config.yaml
num_hidden_layers: 9
hidden_size: 128
num_attention_heads: 6
num_key_value_heads: 6
head_dim: 32
intermediate_size: 512
vocab_size: 8192
hidden_act: "tanh_gelu"
norm: "layernorm"
norm_place: "pre"
norm_eps: 1e-06
positions: "learned"
qk_norm: false
attn_scale: 0.177
bias: "all"
tie_word_embeddings: true
parallel_block: false
init: "trunc"
init_std_qkv: 0.0344
init_std_o: 0.00663
init_std_up: 0.0344
init_std_down: 0.00406
optimizer: "adamw"
learning_rate: 0.00201
beta1: 0.9
beta2: 0.98
weight_decay: 0.034
lr_head: 0.00594
max_grad_norm: 1.0
warmup_steps: 318
schedule: "wsd"
decay_fraction: 0.543
decay_shape: "linear"
final_lr_fraction: 0.0
batch_tokens: 16384
max_seq_len: 256
doc_mask: true
train_tokens: 123900000
max_steps: 7563
dataset: "wikipedia_en"
Each number is 128 + 32 x the weight over its row's rms, rounded and kept within 0 to 255. Layers, rows and columns count from 0. Numbers have three digits each. The size before them is the row's rms in percent of the matrix's.

# k: layer 5 attention key, 192x128, rms 0.114, rows 120-159, columns 64-127
# q: layer 5 attention query, 192x128, rms 0.122, rows 121-159, columns 64-127
# v: layer 5 attention value, 192x128, rms 0.115, rows 96-156, columns 64-127
# o: layer 5 attention output (transposed), 192x128, rms 0.11, rows 96-155, columns 64-127
k120 098:123050167178132098076121144081129140096147092189135136102178119204098181080093202134098130058137183149127166130125112107155137074100141176064149142042113154150159117112136140172155120197114131
q121 104:155197156087156129161076149107134101167151104154131120094164177136115178125109114128159175091087124144165119164122159099099112072162135072165101212128144095085173184090089107079125129166113145
k121 101:174139139111109147188095096114134104148103064137126087135107129164119139087067132098111138111134154089155181160137110155186160113127108107091143098127174161104157129147166167106087119139097154
q122 084:095137102122099128138106122162135145190112114105148066108152113167143159181108094159112152114107182167146162175057155145113168094139186116113067107201134084132100141102105112077113148131148127
k122 085:104126100151157144124153131160124161093126157165107158165085168129204076140152066062145129154135109149160127157101100119109111134172070149134119127196088091134186131150180183106139167033166102
q123 076:140132152094100097076178133113179142125110168164163122111176089146179199153110155112112075162122118089063126097163149158113137133105215121125092102070142112092116112120157060130101089185133152
k123 081:145061142104121159084168142153147178110139132154149123091107102155134073105099139124092136061122136195148118111122120125175130100057132168055156089120146130122133172120137156189156106136104144
q124 108:155142117085100102171068142172178129105105162077189098111120078151102089102127121150175162144186084091183142146180109146163128128129065194128076114159143094142077102158080141126131098075154134
k124 106:134161071089090160152114122132128158145121033173110122113165153152129154061106101127101197206140101122127179135069144087129134133144115130146170171083111145158160151128099151110131179117134169
q125 094:151111154151157128104079127096172163115114086146162147153130084088132173133146168102140142153141123027081101145106127115131099082118098117090201132120159218167167119156096170141143079097095116
k125 090:154118153118121095151106180102084107130100085138152074088073090138109160109080141129160103061109173125071129096106087120069152073080057161123109128121130146163117141125154173146126151157143133
q126 096:195172131015074168108149138101113068160125120121064092109183147166148139112045143130139092136166075060136080119163151152130116111128164150172153126098130141145200109152106103133128159108170155
k126 100:190068173126090119127136099117171105165144094117151116080172120143148137097106150100106152175113149068199173157178112139142106137085115156153142128092127137144157164104111060137115139158143153
q127 109:108131067152124086104144089162115101133128138110100143144124189093149126091161181132146139115131104171163189127096155104158157157147104093166096128111121101058100113072127089090082124152126166
k127 103:127128093144142139130100153098129131088131071172112115143163105131100154127130141135120166107158177149125130168082163163214159107138110082098148114081131094082161144094158102191098121113083116
v96 101:136123145116154038144155177128089105121091119088183094170158147136098107105119104105142215123151177112128173128127129107119102151145166147148118165123141091142155168107160170139098089137089128
o96 099:146124146111145141074136142180125163125110148102099138131116135094125151092129132147107092161161123082144103108165178092125079174098145099125123130131133165121153136105114085178128187089149065
v97 106:113156153107059125077124156108100189086146109154118110073110086165143137159151135123164114132171130129104148106154164081140159122135164112116108074111096091156149139151070151162121124130182068
o97 105:145108147165147135171093204134132140119167088163093113130113136124119137143132107079078220129108099091116104149136135096172166122089078110154092122139161088104124130103144109101178146093075186
v98 095:120103189146219129167101160155194165119154126118144140112080153096085127149094147082092127105135179065160162116070096166136118131131045160132103164119136123169090100154130117160118088123106175
o98 095:049126140161167149073153140173129073111072122104112116105079147120116174148183142150114103115129144185181125135102175198154147148155167142124179120119163133074158154189151078112141087153103142
v99 084:111120129145160124140115117166142151153186130212118173117138093154093157114147154132178134102141118136110103138095168089108097112097075153083110222145170138171154072137095159131117115131098090
o99 080:159135153128090177123197126140099100108131129161166135125110126077137165146169143125143117150148097104050143161091128147136136075128133103159117129132140106115172123175102101145117123086063129
v100 105:101120099131107098122185128038182181184133122060160042148177076109131109065121094105107121168083140142104163084171111154138140122148183139173106152140136157105113112118150105103078079120080136
o100 102:151155126074132161118068096182087193177119123081123104169168090187127100120148106133153151098175120163138107060146133100113108115165136095099142125091139067132085184131096152138102140164123078
v101 083:104139064072136115120138167067136227146102152097124090057150112136136170103117091130102120114129117148093120075138097202132164152114116114137115060130130144091118140128144111120078189129109166
o101 081:141050086152172084151069137150090148176121107171144149126123084130133157098155097144115123166115112203171140097100131069118159078182090120072144139107135099114077126132122159109160062135128130
v102 092:142141144101139176062164116108137103113123097136132168086084178154131152092139142100122146123133149100110146150153160170152162158169117075125141093112111100143171134135076147111077141128108168
o102 090:030083139141133122139089144138125137094125129152074138125073140117141176171133145159096142137119109116161096165108137128134151158105116104106102098103122120136126115154173077108152095166073163
v103 083:140150093085117118122135111099126086097101131156158165155077050136132135129133125160104077079102125144130146150167093171140161120118154122110167062155129103069126161128194090178175170112129157
o103 082:129109111174135075128092126099171134142154140158165147146108183199143088146096085156127137192078183136134106163132103116104138117110156131080161177158109115163092150115185122100091125162153122
v104 098:129113147123151067104178091143115138123077098089076106051163184091108088090129116117114118159139105119115178165118128125141146110113123149147110144127119097148130177111129137186151117148080172
o104 100:067117134120115182153124084171150122082105149080071111139099099141155189160121094130158132122110166133144108092141130103168114154138118139123160137167177082150140117116137129178149150096079093
v105 107:129142107132111122126114132116105171160140125118100020085154138093183125140092090156107114130140120165135121120127123156119124100153143152162116093113123174142112129121090121048113105133120129
o105 099:193086110054129111144120130149122173193129130117140120150108063145082065107150121092136141094127091130126148046169130129165118120200104148150132127155139070143053140130061172120175099129170136
v106 094:143163136048124110153127133115102100212100092079063108104143202131127142093115081125115092116095141092127146130147056172143141129183137077117145107126143125155154240123168161115072123143059141
o106 093:110078120120084107089126128154165190116110206092097123092094063120152128114177156091145121150145096161112146096167161124155134168147135168098105128154133172096152089182160127173171128129134146
v107 096:074166166165113124119073128197133151125109077158154218134137153092131145083102112140144086106174152111171107192118093131148110156144086110131169126107149107173082205165123123120135085123109144
o107 098:112097158175087112098148131089183114103091155113117134096105180145158140147171152109114145099156110113185149192087145173142134182148138143147098118135133130080109115100131059119171143158057158
v108 104:153128138126179087114128122154138109080140140180112051129154128152141055083129100103102142163129067090152169207108120088086132137159180142115164109111106198098085140095148124131121107130154127
o108 101:113195149135139162134118115110129097185129104060143126144135125141156095080119078100138165156084135148084097082162128131109082187064108172142138114145174092187167143150109103185184182164114102
v109 094:109089147124158139138111118151082196132131128158080083140062139093092130109106098154051092122106176132164138101131083169135087151138100152160087138111109119126018109161151150163141113122114161
o109 093:133171119099153148099115086139139050155131142112112128083134106167081114157118129094174099098134102120180126141152161172136125117218092159058206093131154098130146125180127108118164111136139146
v110 102:108140116124068156127167100103079069083122099154125076169115152115164118140140120147023188142118160127152123140129109149143107154153125119150154070130070118096064116128122075129132160141126128
o110 104:135128139110116093088125104087193100143167133130058114119138135156110064105046136131170131147104080056159096123165143152081077194127105175081154125126167129175116110132088126089178129164187129
v111 095:084134101155072141157105145098106225146175136080161131160104091091127186141103158118113134109092148125142062087150129184134100118102159111154091154125103108071113096134083104148144100128148119
o111 093:143165108129163153109067128142160158121181119094135103126188139154138128123135149100146149138145077154146132133121134120152196085133075105100155101119115095137119158164134150039123099084158112
v112 108:095109011142113122099128104138189149137093135116100140078208131128124156102118088110176065114134127117125110099164115106133121128126180087154078124137192124120142204140069097048163070130170138
o112 107:138145100146070159152042158149116178151148154111158126143136054125138182126168120126117187128163103128143146121111123143112097082217092130180066128168114128153095100083126168141168174124061093
v113 094:106110089111157145097126153143068164148155128141103144168201212125078166163154151135132169080086128172135046096110138122142103096146073143134126170130075136173121076119115136151161124130123121
o113 095:173117094097127164178142118095164093103124149113156103151136136093193172116074114156111013097148105075097131085141162107123144082170114110123119164109130150118159118138121173110111131071170143
v114 110:129160093073139077117108190119158143159169166141142111166159116172123101037134102136183086126092066132103116091175097093092129143110220132092138166141114182081129134126110123084142133133164110
o114 107:215167106099109130195085108150098159181133083100184158133205119106162072103126094131121146149122115139114151092142115091090152104168087109140101126116121117153168162128125159175126213100103127
v115 104:151109141091144170171143166130161150154133141048144122066050115133119131157130144098134091148140114112133144105134163166135178113144102122116137089117118165133174151120127118133109133131142136
o115 102:065084117169179106142108153158076131138092109139142115127110113109126143118141124125077148139107192201137139111122101081162196119126173135165071123133110133079124113128185138089104103134151208
v116 097:167073104083182153094167058120086089092157155125098101112094186128123139066124161121129062150159138115094138137128120143113166112140113120152151141126080139114098105144112125090156129158141154
o116 099:059175073149155178152069110139159098116114107093074126159129090114105102107093111149108135087063185117095134091143118125118138123175101107117116095165159091166154108203157124149125120167148180
v117 103:149086101084189103118190146104092110107103127090166178147063149150136107058107115157157148115181100085131157133119086185143150137120164142122160105145095148067144180118182122116122120141090188
o117 102:068114114164131105139087100172164127179116099114141142135125163134165132096093124117081132192107208132145103121144103068147176170106145090088124103116129126135136117181178068114068161152151101
v118 102:161122139126143144133076150191082118110193156172125182146069179147131142175143167131154138069165107137148112118115155070126099113132136137130154132113119121149189129118126136077194143132167124
o118 102:148140108124081142166164166113182118090153111142160150105143150056147146150085153100103116132137165100091132181157113156165145125092163123165087130159085122129154142128138145122099119081182158
v119 095:134120171144168073168139121159121090128090146098136110182108137116144114080120090167166118130129136147123190135112084131115066140132119162160133181103126119145062147145157134086115088144098133
o119 094:135162164100092139063156085137121105155067149076089157118147118142077084111115163106163142109146123055158151128150138147086090155168163130099180119168125139077141071155094105173138159141113107
v120 092:168118117155097141133184151099083073110067130098222153208119094147169139196133179140169160129150103132101143174152155089139145094166167099112170067096116102104190110110136138139155119125168059
o120 091:118144142170123131131091150072146179100161130138135131165127169121127114091100148114083185150121150070086095157156108088103106132032158086168088141131094164167087138110154146097089157134158139
v121 107:114129142174128130116110096141169153157097104132107074148195142080090144104088083097137128127133144123072125164123112148105107158119079080154091164152179133164089121131139203112099105132087125
o121 106:101133118112170170073098104123107128108107173104123143109117069140117159130192135136167108099184095152101150123092160169119103117143089136083148131103166089158137127149109102184150152129060089
v122 106:131110126058140124133160155088106107184080116062101055105151180112130091084135109141074073139115155160132176104132055151130150115159140116163142078133112130136118202133180126105094120130085167
o122 105:139094074092115114120102108158143170166113141089072093107132044124108101092101096116129110088126149158139125052170159130136149154226139152063123139140143117099129113112149167175143152160160158
v123 101:101146114145098148123060140129173111126110145173160094126175087094154090110097098115117056149161159159140099117110073097113140156133150143146103111142178180136093148147125129088115107133189138
o123 100:176125118131134112121133164121091152192132102139146114094143088137064107083149122146116171065118123192172166115075125191104087107193084134156117136120132134129083160075084140138169139158094134
v124 102:091127139157127140126146154150125218166120103114144190135107221141151175103116085131122125116114087125158075086184128160130106152124112058122140097106059137137133152126099133093116149132065100
o124 097:119099106113107110169099076118145093093130172113138178070136148096217174142074180133150110128168032097178139169124103118164175135148115153094097091081116102106111102140112112097121173111113155
v125 108:139149145123119139174136179075045165117091124071169015200114091131134111146109120098103169169137158145114135091111102132127105121155148141143097086099115087111134086143149162129046146128172095
o125 106:126110158134186102073087171141122162156131113119106132094151087100051089053112174102133158106122095134132126091150183084119109123089101126095160081099137140108118136166106126128162115122188106
v126 115:129106090146125084140119160173099077122059154155194124129157123138172091145110150192098164088162151109129169121107108088127099142109185147134135089131144102083143158128103101120149113128159107
o126 112:200157138172084099096159160091105154160186094147105143119109152108110107087151122108065163177102117066169113130137138138087105142154130137189122127178116210162067117096102105111173148114135112
v127 102:105139125085140066144116169122060190126184151138146123169114144173107178080157163122161134091132132155108072090142158121153117097134151159080143198118098082123091079140063114139164121130157137
o127 097:196114135107115144159133129163149125109145064132143139181127170102189070123115090116100101125140088042114150113156168080159160113198108075147146137121145092125141169168117144068130147109151131
q128 086:132110128101066161074149140147176138117139204120188149104115122108150133133148086130154057111164154137157140131156156110177098138086175166169094105070142049070128089049140095143074126188095173
k128 087:110122126108180163106141130154153132155172085152118173140130148168083116112082119119102108077128115100165129097115142139148134138151168160037124120091162144068119113157097099195111131122130150
q129 090:157127118119141118161108163175120120137163104138174146148119155124159159137179108096116194158117144131118153091143145158117131166176106067139154141215155144145085178131180137113081144057164106
k129 086:154135124131136134195103122101114137041095095200108100137110127092162159103177158131143143137173150174093130179121126139114155138089137066174111141163130151180123115155156149046155130120177075
q130 079:039137064118125120143111149066139161131106126139129057163092135127124186091147139073140141163130154147078162087100154086178171122138154149128152135182122144136070135115176100111093077165165075
k130 084:113162156138098137120107119133135108174148168165155159169091134128153132189125117207104129165143072164096118132089133110116096169133140119187121180103129108108137049162098116110158135173116125
q131 071:073056128204165084099154106087134145109106153145133152095113143092133092158165178109131174144103183158080104105158070110052172116087174125120130074152164149154112130190180153076122149061139149
k131 085:096154129165099139110078112097118113137102177145133115123097154084200121173153111105152110150097116178130111156127131106111104163128131096230124121171109087180126164089185127066146158148200104
q132 078:086042149160119102069166101085123143152158182143161163092122144096157093129152162124126094139131206198125122116153096126063171141065209141129117073135160106125114153164158140122133149091129160
k132 087:093146134154096137105096125112117099166114163136136145146113176088192139152135111068147080158116121185181113142129151116108110196138145113207123105144105117158130152076166115056138156140228129
q133 092:145158130158185130101180110097038119170102099149139102113136152111131116103110138141138124127140136125080098142161087141087134074082110101086204098134122180128106146079153144056118111169127134
k133 099:155128146146160102067159098140134132145161087121084139164103153100124172158108098165174111127107132144121107116164140101093123079100129063183163180135116200147127145088077178128145101199070069
q134 085:129142113142163060177093116100114120106107090107096092170125124177132139134099209137089177132100126096052101112150088171107171146171107107066161154215139206119063149166185130160105093103117123
k134 084:115164143108117107138105114112126188111072129116127090113137145115159149129185162133136168153134127154067138150152123113117085155155114081217110142152123109186120137123126138074153171131140136
q135 092:222101124131159125161154153190089111187174136122182152093158147121167098116158149156132143146123121130172100163187100194076100129097129066166148119129154119099156193119114133149131152062114136
k135 100:155124125167156156175143105127124149056101093178125077112082097094145133121143128106146163112137197151123103170132116179117203142120093097137147124193119142159123144118151146058094138125134085
q136 089:167017148177154097121165164138088156155170138172176165128137151086137086141142171133126140176123145151156125166116097120076142110049153105155152110149145139171108206183117151129141116049109123
k136 097:149145103156093134142106136099091104133114181149136107127096116087174135161100147096161128169105154191141092136122133158117144171124085113180092115191103096154138157103193161032154162158202101
q137 101:181145134124120170172117122112095111181095087104130090115157124105109125061115099178114182086119101072152152174168116166130110112153121167165138127080117123151207180150093115093155178113106141
k137 099:163123153111083164175143076101108145109138117088136106093151078125131104130141112116127174123125175125131142177146100134176201123176146102145167126194103127092136185153176117094077099051093146
q138 081:127182137113090210080174125107156126135123136091130136082145118148111123116092101090107072066150157115122126108125190110149141137186136155113115130053090090083169117072105125126102148207118132
k138 087:127123146092164133107132144166161121121155119122136152126130107167081127110124091190111114101161078086113144120129120123144118087127154166052173147107167162081132075167075096184099114092039129
q139 079:120152169137119135154094117120088132154139037147103157104141139131118157104100152050058222087094116093096092106135119094088113165151126123128157148088163161147182186182104112096139169130177108
k139 080:169162163136086135166110121118049129150114147109098119123202058099171133169174127144139143156105183122090109163118080091123143079136123096197168141161188155117133156126130134082108138156096122
q140 062:055119112125163103142126115061192146117086190138132099118076148095119118123127119107204108163113195196057145120139087129119175121078160190138105091149127087123144121121168141106140143133120160
k140 074:097124142150067144095111087100106084183135166112147173154085170118186105138139131084155100147124089191167126124147120098093098196165159121213111094121106111180132158111174143089140157152221134
q141 074:148151154100077148150108089183156137073134129088082086133142079175138156164130150131094075106126118110138078098099162099161111142148129077071103163172129144109130117164122096165101091105178155
k141 081:087116137125155153122129193165143170113137119135164178116154118112107160071139150101111126093122200083139157091119121170116112104120075210050109141115170150124124128106083101175087138145104154
q142 066:172174097143155175140125098172096141114091089144083085117132095155117159085137100139117133153146052050151143125081122129155098133168064132124134179140079161147165115173105113134137160087164114
k142 073:146123130109154089142147193108161156070154109126132119119129051121131124137180127175102122128155185123068131134092152198153133076133098147065159153191150141116115112121118164179105089095035122
q143 086:069207089127177143125082151113161098179127057109139132147114139110109186105130070120140138137140104129095160087068137163148118195149078125146128144141137127151126136136129140082123175107172093
k143 086:146133160121100118127153081115105098071149156098090154141120120104150118171200160134102117172126152136076138143171125114132145100127198075184137159115102140130148093180128142148176083078099119
q144 063:060094091149129102101120095103132122124152178158120137135079146085129107123156175126210130154120205224091144126117131166112165101066187140130100109199112104111078143157175124136078149109096120
k144 074:080128101141085125149104127128138126151088175136131140148095195103163145124146145129131105181152069182124099133115138132130102196124143123223121114116102077211114113133159144063149144131210125
q145 087:079068123135189091170058166050140157082090095149149049175084121118120169087122159105108184151133134147081158114134110088170171086133131138138179137157136144146097188146154130093106056136114108
k145 083:111157163119058150121092080117095143148097129147118141152107143149151133176121169142130135129106127144129117153079120080129121172166139093214086148104151068116119156152138135083142152139175149
q146 078:167062113098095079128139210076152125150146136149218133127127150087123094179153108129108118179107128172181125141168129157161132085146139116172144124114170100182114221105145152128174122136093078
k146 080:117140129138136184140118064099060134076127126136090102173144143164095105092166111119128165090140073123153188167149092145123184169141162060104123102091129149094156131153146109079154158109129113
q147 088:061157104125206091174049175098134126107095088160133083194097123121100209095133097122131166153148102093065180108075149111131137118122058142126153174148094171167084154159114147105112084094139124
k147 083:132137152089094089096114123122104124135147166122114128137113115134161134187128197141139099198112141170091117121129123120131114140160136125205099160154137124155120109148157188134166121137170125
q148 083:075112161091140114117118141099181133130151139139135122139120105123129123147109137120133101118104189206086118113130117107130131170124165127101085059115157110111082086084152145082142116195123146
k148 089:057134151142087131089143089126135093202149111104140169136140210134098130127103137090115098081088095123180118120143124035085106165118183133141129110042124111112144147125071097111178134148183153
q149 083:208096189106114157146111141142119078165150115094157158123158124121157139117131154160121143107134115074214158126111121178091105142170133072151087141101138111115114177124103113115100179077112143
k149 084:144110123106146161210150078114147172093117074113127122099130100124084143067132133116104164102157164111139130172138118156194180095153150114097163138194122166117111166163135123137089103035112134
q150 097:070199117134101142073166098135175159083099163111057113129113124175129118203137104121121081118105109101078095143151197142156155138156166172087115119171093154100110036120158120189147101135163142
k150 096:122120106130179106087083199157191125103118188140184140135137144127152150101111100141112079123150032111106152091152135143097045135080133186116136116078092116123125107127105096138121157158130138
q151 081:077109123172164100128157104119139157081109116173092101098101128165141091185144120107116193151102158169031116126147073148141151142172131101100122097180140196165099142143194175122089142124150142
k151 081:084158105142113110149080136117120147088100115125139122139136150100182163132187132123160128130120117168092135185123136082087105175138111088209104135150118106198135174120144158051143162144164144
q152 076:165173138106138105190070145145115108098115089109086119144115114178103177148097113141114177139129037046136135128104132167166130116166071099100150211160122183133106119158089135148115099123118102
k152 082:177140114087131129143165119147133202081105078103130118129171085141070108094146168153108167114128141057065155123132130145146142066157098125091145147108139125087124122175102106219113120102032143
q153 069:084054154138132097152107106102142112149151173138117166115096160118148107115146154113152119147093229232077123151164101101098160137105193124128107076144146138125081149146164144096107125125101152
k153 079:111125122147078150132096088097100074186127136131139138131119207111170134130099125075155116155102113186171101139134126099092114202108130103203126105123115093202144153113163151073159162162236126
q154 080:165059096140083133131153123179097132099104190090134171121129152128145107117137148148126131121134136116170149148150151154121107118133125170176131183106118090109189123199107115208141154065100123
k154 083:174125099111122138187104158122157170073064152176155069099104084127182109117137104110100159167184107154096130144119120201193126144119089137095119078204130056179115134133227132117078157103145138
q155 100:111148159120132114162107115111059121174101094114111122135071170126116183109065169094107150081103172139120091107194118071093128083133126122131180149179161190156077163103135132093097105179106096
k155 111:176165145121128139130129086109094110205121078136103134137161168143111146153046142165128129114137092115116126097123094084090135087119081053154158152072195120124122141133078136128152123242052119
q156 064:170166128052133155223026163127125095138111111113162135123105122143105184052083121130101121093151083088168197118133126109170105080154082121092186178118145132090109149105100101115116104167092134
k156 081:157121174076163147135169095130132144148144060094098127128132136168069117110109164152105146097114146071103121115121125111146176083145137122059120155111169153098104109163068131210101101149040156
q157 093:157088174136112139090159169094146108176147107122175183069167124116105088129095140126121120110138104116201127102134088167084131114120141139153111142042159097138177169106062117103149169156072113
k157 084:160161113117144164166162043152120132114121132093091135141151124157071077118175081136131153113111097092145143159162096121131148091201149096097174134160138152058133127136122078139127127053092136
q158 085:170158100091140135164088093133078089205141145123142153117097177078146155113080092153156039147133130129194163116140117132110077107070117098140155106153118112122099125090124138117153138177093149
k158 087:171097154129163115103208089087118067179163084086104168150124153115090145100089148126122145109140101093155111068140156143138176101101146127104165142102116201110115081145068148221128104162104101
q159 074:150196166097123170203117081138102131139125056122076074082167133154122183100086141104084139084082103068163063139144126071116092148150120138074165132087113164139155111151094078128148101159168154
k159 083:157146131118148130133157174144117109202169134124127156095181078130095140114101106152134150100110190079111120109127081140119116078115098166100162144179176193102107147120098141168093115185074120
v128 080:131092216113175131095130150103085074159134105094114134244072122155158106114164120111115095092081157095179137141135078207133156136172072053116143095120118133124078099113164102144118160140167162
o128 081:145160124150085157133102128132190139102126174123126131070158131172130085126091125134118131117114119143133064121177107129114128189114177156114105107160116118158127107151189138077095135199158162
v129 090:119165051100064160144151152134183160125103114076150087167166078119092136095149090115109159195158143149126085153136131116083112115105159185163150113127122073151103168156129082125134109137107092
o129 089:153084163178149100075109149146048118160146192147138143115069137103132080156105162139117112152142107123127175107103150059190116069128075111104123132161096186127086097176077157173132091108117131
v130 087:113139155075125092081133134134057100141158085123035113197112145139120126086192156101211107117112154111117095122123137160155154130150115115101146123112101092113104083124139138169143116123123146
o130 080:136154135198128146122117140104141134122142145151162132152170118141132093133102117109079109111115126121101110142140079112128147147162145133097089131127155143143110152138153080082096119182197206
v131 090:193084052100130098086142134147162067141087140080087144172130125172169094038142136146129128149156120115201133165128133087183150129085108112100137134126125121122164090116150142155179109125077098
o131 089:086120163143163116131148124085082114120160187161147120110137177010144085162155145146116121154082107167058119125122084118128107125107143133187102114093134164177095154186133167154110166157109204
v132 083:154114137129213113146136079138182115141107076104179132157143171140162122127134075168077185114140077103143171166203087130072095115135183087191135075117132153111072206154133090150075120122118188
o132 083:127169123102065133128105131204136120176125181072123179096055155190178092129147136100127080173132099103151131112153127144161072137061114153111125114154080112177153051073163140135189095137127131
v133 099:121155149159045142155137133100080110144115159109115110182043032116125124185102174154156103117079179147111127066083151192174161150121105110085122114132110114077127059123143107152170129124147090
o133 101:145133107111177140080117159092147131092149089158116092100183150112102152112099110127118153073161108112127100134151135132125160160191149114159165138117191173131118210163120143066061159131170080
v134 083:157111171125176115136193101088142130105072122128177116095150133137134120147122151155042129166119153129106170164173087174098154101152159107153098083112133183116014175134153131174081084130141210
o134 089:125187116113085098082091131177129104218158128078108165130073143199156124127104122082149117147151131097176107101150164122095104135083127104130153101159123091146206097078175104106156137137151087
v135 082:161093179091201151081191124108093113103167061147075113154103168157120104082165136136100157129179101132123096138101089144117175094127131145134126107129144153140062083154157186148053170123132169
o135 085:114150115151101106126111085124166113162153157131162154108144135169117125115078180070139112092099111143154117157161106123131128114114115152080141145147155066107181116096150111122177124169158181
v136 087:094143118139095098117101153121102175154141125079145154026162117125119157155103129048128134126127179172147113111156141116156098117137091152100131152122037120148166158112114117169117082129087094
o136 085:162051146126153142110165130157084131141120155157110145147104092066122163114129124175136100159124118082105124134073137115115121099163137126141196130151162205076102106169116098098113138176133135
v137 074:090138081134053135131136187127124166139164125068117165082126137134112139108142117081117106145112144169131165121173140091168134122182112169064176186124061134148141091153142103079175077145066095
o137 079:129045154137184111138151114117103129124163178158143135123083130096136123128099150152148131100121118093106099121059139119094127090148171084186160157107184204063081198137090142152078177160134132
v138 084:131140105096090170117168127128097116164156082151120166101170183153157123104151151134093109160135086121193114180083115103139146126120088143132167119137185070167176115158098124107076147131127082
o138 082:124096178163184105157146124070162155099097172131129083101160110069103151156101184152155178158107170170089133109158124070137056073143146154100149127139132111121084101108108156158184109192087190
v139 083:140079174108131087145127129122115122128093097060217167101143126136146101111141090134072137131152129150169151160213088140088114102125165104157134123128125138144100245131157149149054096145077165
o139 084:117086090108121142060159121176140127187111238102099155089047120118144134157107093116175092196127111098141121105125141127166101102079135136143189090139103152135143050123182128153137107115149132
v140 086:107149124185043078120157137049128120145138142121165131140113052142132145205099177136105113111056151116076151088129113168191158144160138091101149136163086112075126109122154109165182083116113139
o140 087:193171137091182178128097154109107129102119079134119105123126128122100134132100098152081134106184135088133124124138132152078142176161126067165140139114137189114123201161137101060073136178165064
v141 097:162065108117199107131086137137143100155105119108206161123098117160138088099111077197074071089144106137184150189198078143116123134142144071165128074113140145123178181132149129124094142152062118
o141 091:081144101102103162146168129114178113111102165124110151071098144107167128166157114112164144187113131130128141115107117136151129117052160155125162089102053151181137054137168161141121107114179167
v142 077:094200131149091103164068149125133111151133149135126110200147091102159152119165169127178098113112130143115083088083188126165095155121080135139114131127129061102154093096126067139193128137159104
o142 085:167123100133117149134151168124106139061068056157087046129207132111081138149136100162127165142132144129090161120132111154131103178179117112102063126135137111136105174156114149098092112174123081
v143 067:128130137160132091111098127164160129103188140150124130174140183106195146088133077069139138107126063125173092084060161102178109143099096108151174156138139158145183091105110132120125184101162131
o143 071:153138110101142210165138090104112113066098080153118076115191121082106141144137132158110152107103085159113137161113103175107121167151123165080077141132126050108130123163094158142134106190072130
v144 088:120100196133222147152099141144149128125126105216167103174112148123126114155124115163082119128159128118108150154124068141051116120134139094175099124112193196135090132142141158093083136148153161
o144 091:084186088116094100129106107173163134143118139068144189156142130228159102100163133086134117126144133131186148104159164169113155125092138154087099121148072054142170068068142104156156116088166106
v145 071:106090140144174119105142082157152147135068087121155138152210203120116073103156100164109160150146124145144183137151088089070089086120135162192125093122199137157086205155141143142092123130106173
o145 077:112122088122101096111163121178130121181139181108138141098064120164133125137128152105173093172153131115128135120129184154180076097087111138083115121150083079112161094049152135180161117082136112
v146 083:127099217148116092150097168145092124164202067127096096136062144143146158175127148064151152097083140109130105123147121160119137130161110092141157161125187116170092083142141176143065152126158138
o146 085:149185121127118201137137076122160162112063143145088202125187120177126122095124120114086094131138099145167098145157117153104114117128180204077137130127091106105151126069111097113128110170132177
v147 073:111118055182160099139150104155159174094121127151125179110180110133124128132107117197135132141123084136145181153189118065145098129126149136101155157161070180118188138135124114111207060125071101
o147 075:113078144105187084126134131130088118131126186113194138131083158054149148133157135162121140123123126100083130082057125167088118114116129082181137161085154193110073176141105131143111166132114080
v148 086:119148023149145140145039130174155123126109192122109135156128126128099127071109123140197082120165136141117168141122154061152094155081079150123101140127105147110192105112117093085209101135135102
o148 090:073073116137127084135176169101104133077145095145149090157154146076169109136186112145136148106099158157073147106065143149134159140150160094149082133097132138144089173143098165153084176092111102
v149 086:129140171081103158086231124104124154094102090127162104147197173135130097117166146145058201168117095122095107146153087153107155125135172146133138096121140145137062111153102159091089130139171166
o149 090:156088160168145062158076095157126122205163196094151161120063128159135110122096161106126089129134128134187118118154138064067111102084108121142121149156147103138120121102155103152198123136102161
v150 088:129118087163048101124113134101107085108127156067131203111102065138104119141122144136199129133104188151149152113136195088182150130171102151083144169140089084104172137118143117101194076135120105
o150 090:164088162109157145140146138111088181124135123174099076120118151089100102135155098164102162108126153124077116131096122152152121124146174091184136103087150228101081199189097132122046168124103100
v151 089:134132166183110108124128089091141109125072183165166135174159030108138143201076114177095116128101123132097147131124104181155132134143153090147104087140149117076158168115150104126143129127147134
o151 090:155180117076129162101111188122115142127112062100133075116122137157088140118135096144125170121182163121145152098143158150140169199112084110134109103140098135160124117177157110088110085088159031
v152 073:162098097086119113050242132072095091120085148094140148176156082180137110118187193197116161168119137122120141140131076139145195111123160154091113109146084097088098044141145156181162123133118107
o152 079:129119128188152043124100112100094122176176140147135136086118152067097124117065182109133114124112146129135097110170144073065126107089114083178134122120184185157129202143187114103125159094153176
v153 092:124082111116123116125071164097101078182139092177179183167176134163142130070141081128075101117172119094147145189147071123108150129117150103158142097131174142116173215133156101098060136135131130
o153 092:152147130124110168142149140154170148067163180067139093141088131139146067164125120123139155123125139105125176101110160112176164118088149137129124098150093115174112042151127138135182090151131151
v154 088:113150079133082169123151138106078110102109146084096173208125096149111116088144144120174162162117157133162175112130131090159159121127126150072159141131082110102126060149131103112189088117120114
o154 089:162067130155162073121123130126099135131177187148168097102097145067136105126093150147120124077119111109081097116118142103136117099173144101178126143100202188092065244130110134137089180170098130
v155 078:100197132121125167152099098123112150096192136151079061130120148107147188112152138078145111132124134151066071065087160189131139158144131150157122118138133101102114107118111079153146138120207147
o155 081:153175114135084144152116163121128092104112038136103099162183121187105136127097137118124162113125115114147145154130118097148114142187079132056087141138160060131129136115111129097131107239094096
v156 073:144145158067108144161109190115117123111087133093198152150116093144145111125156124142084159160130192148138127140190134142106130120080146168108094094054076168105061146124152102173091097156133137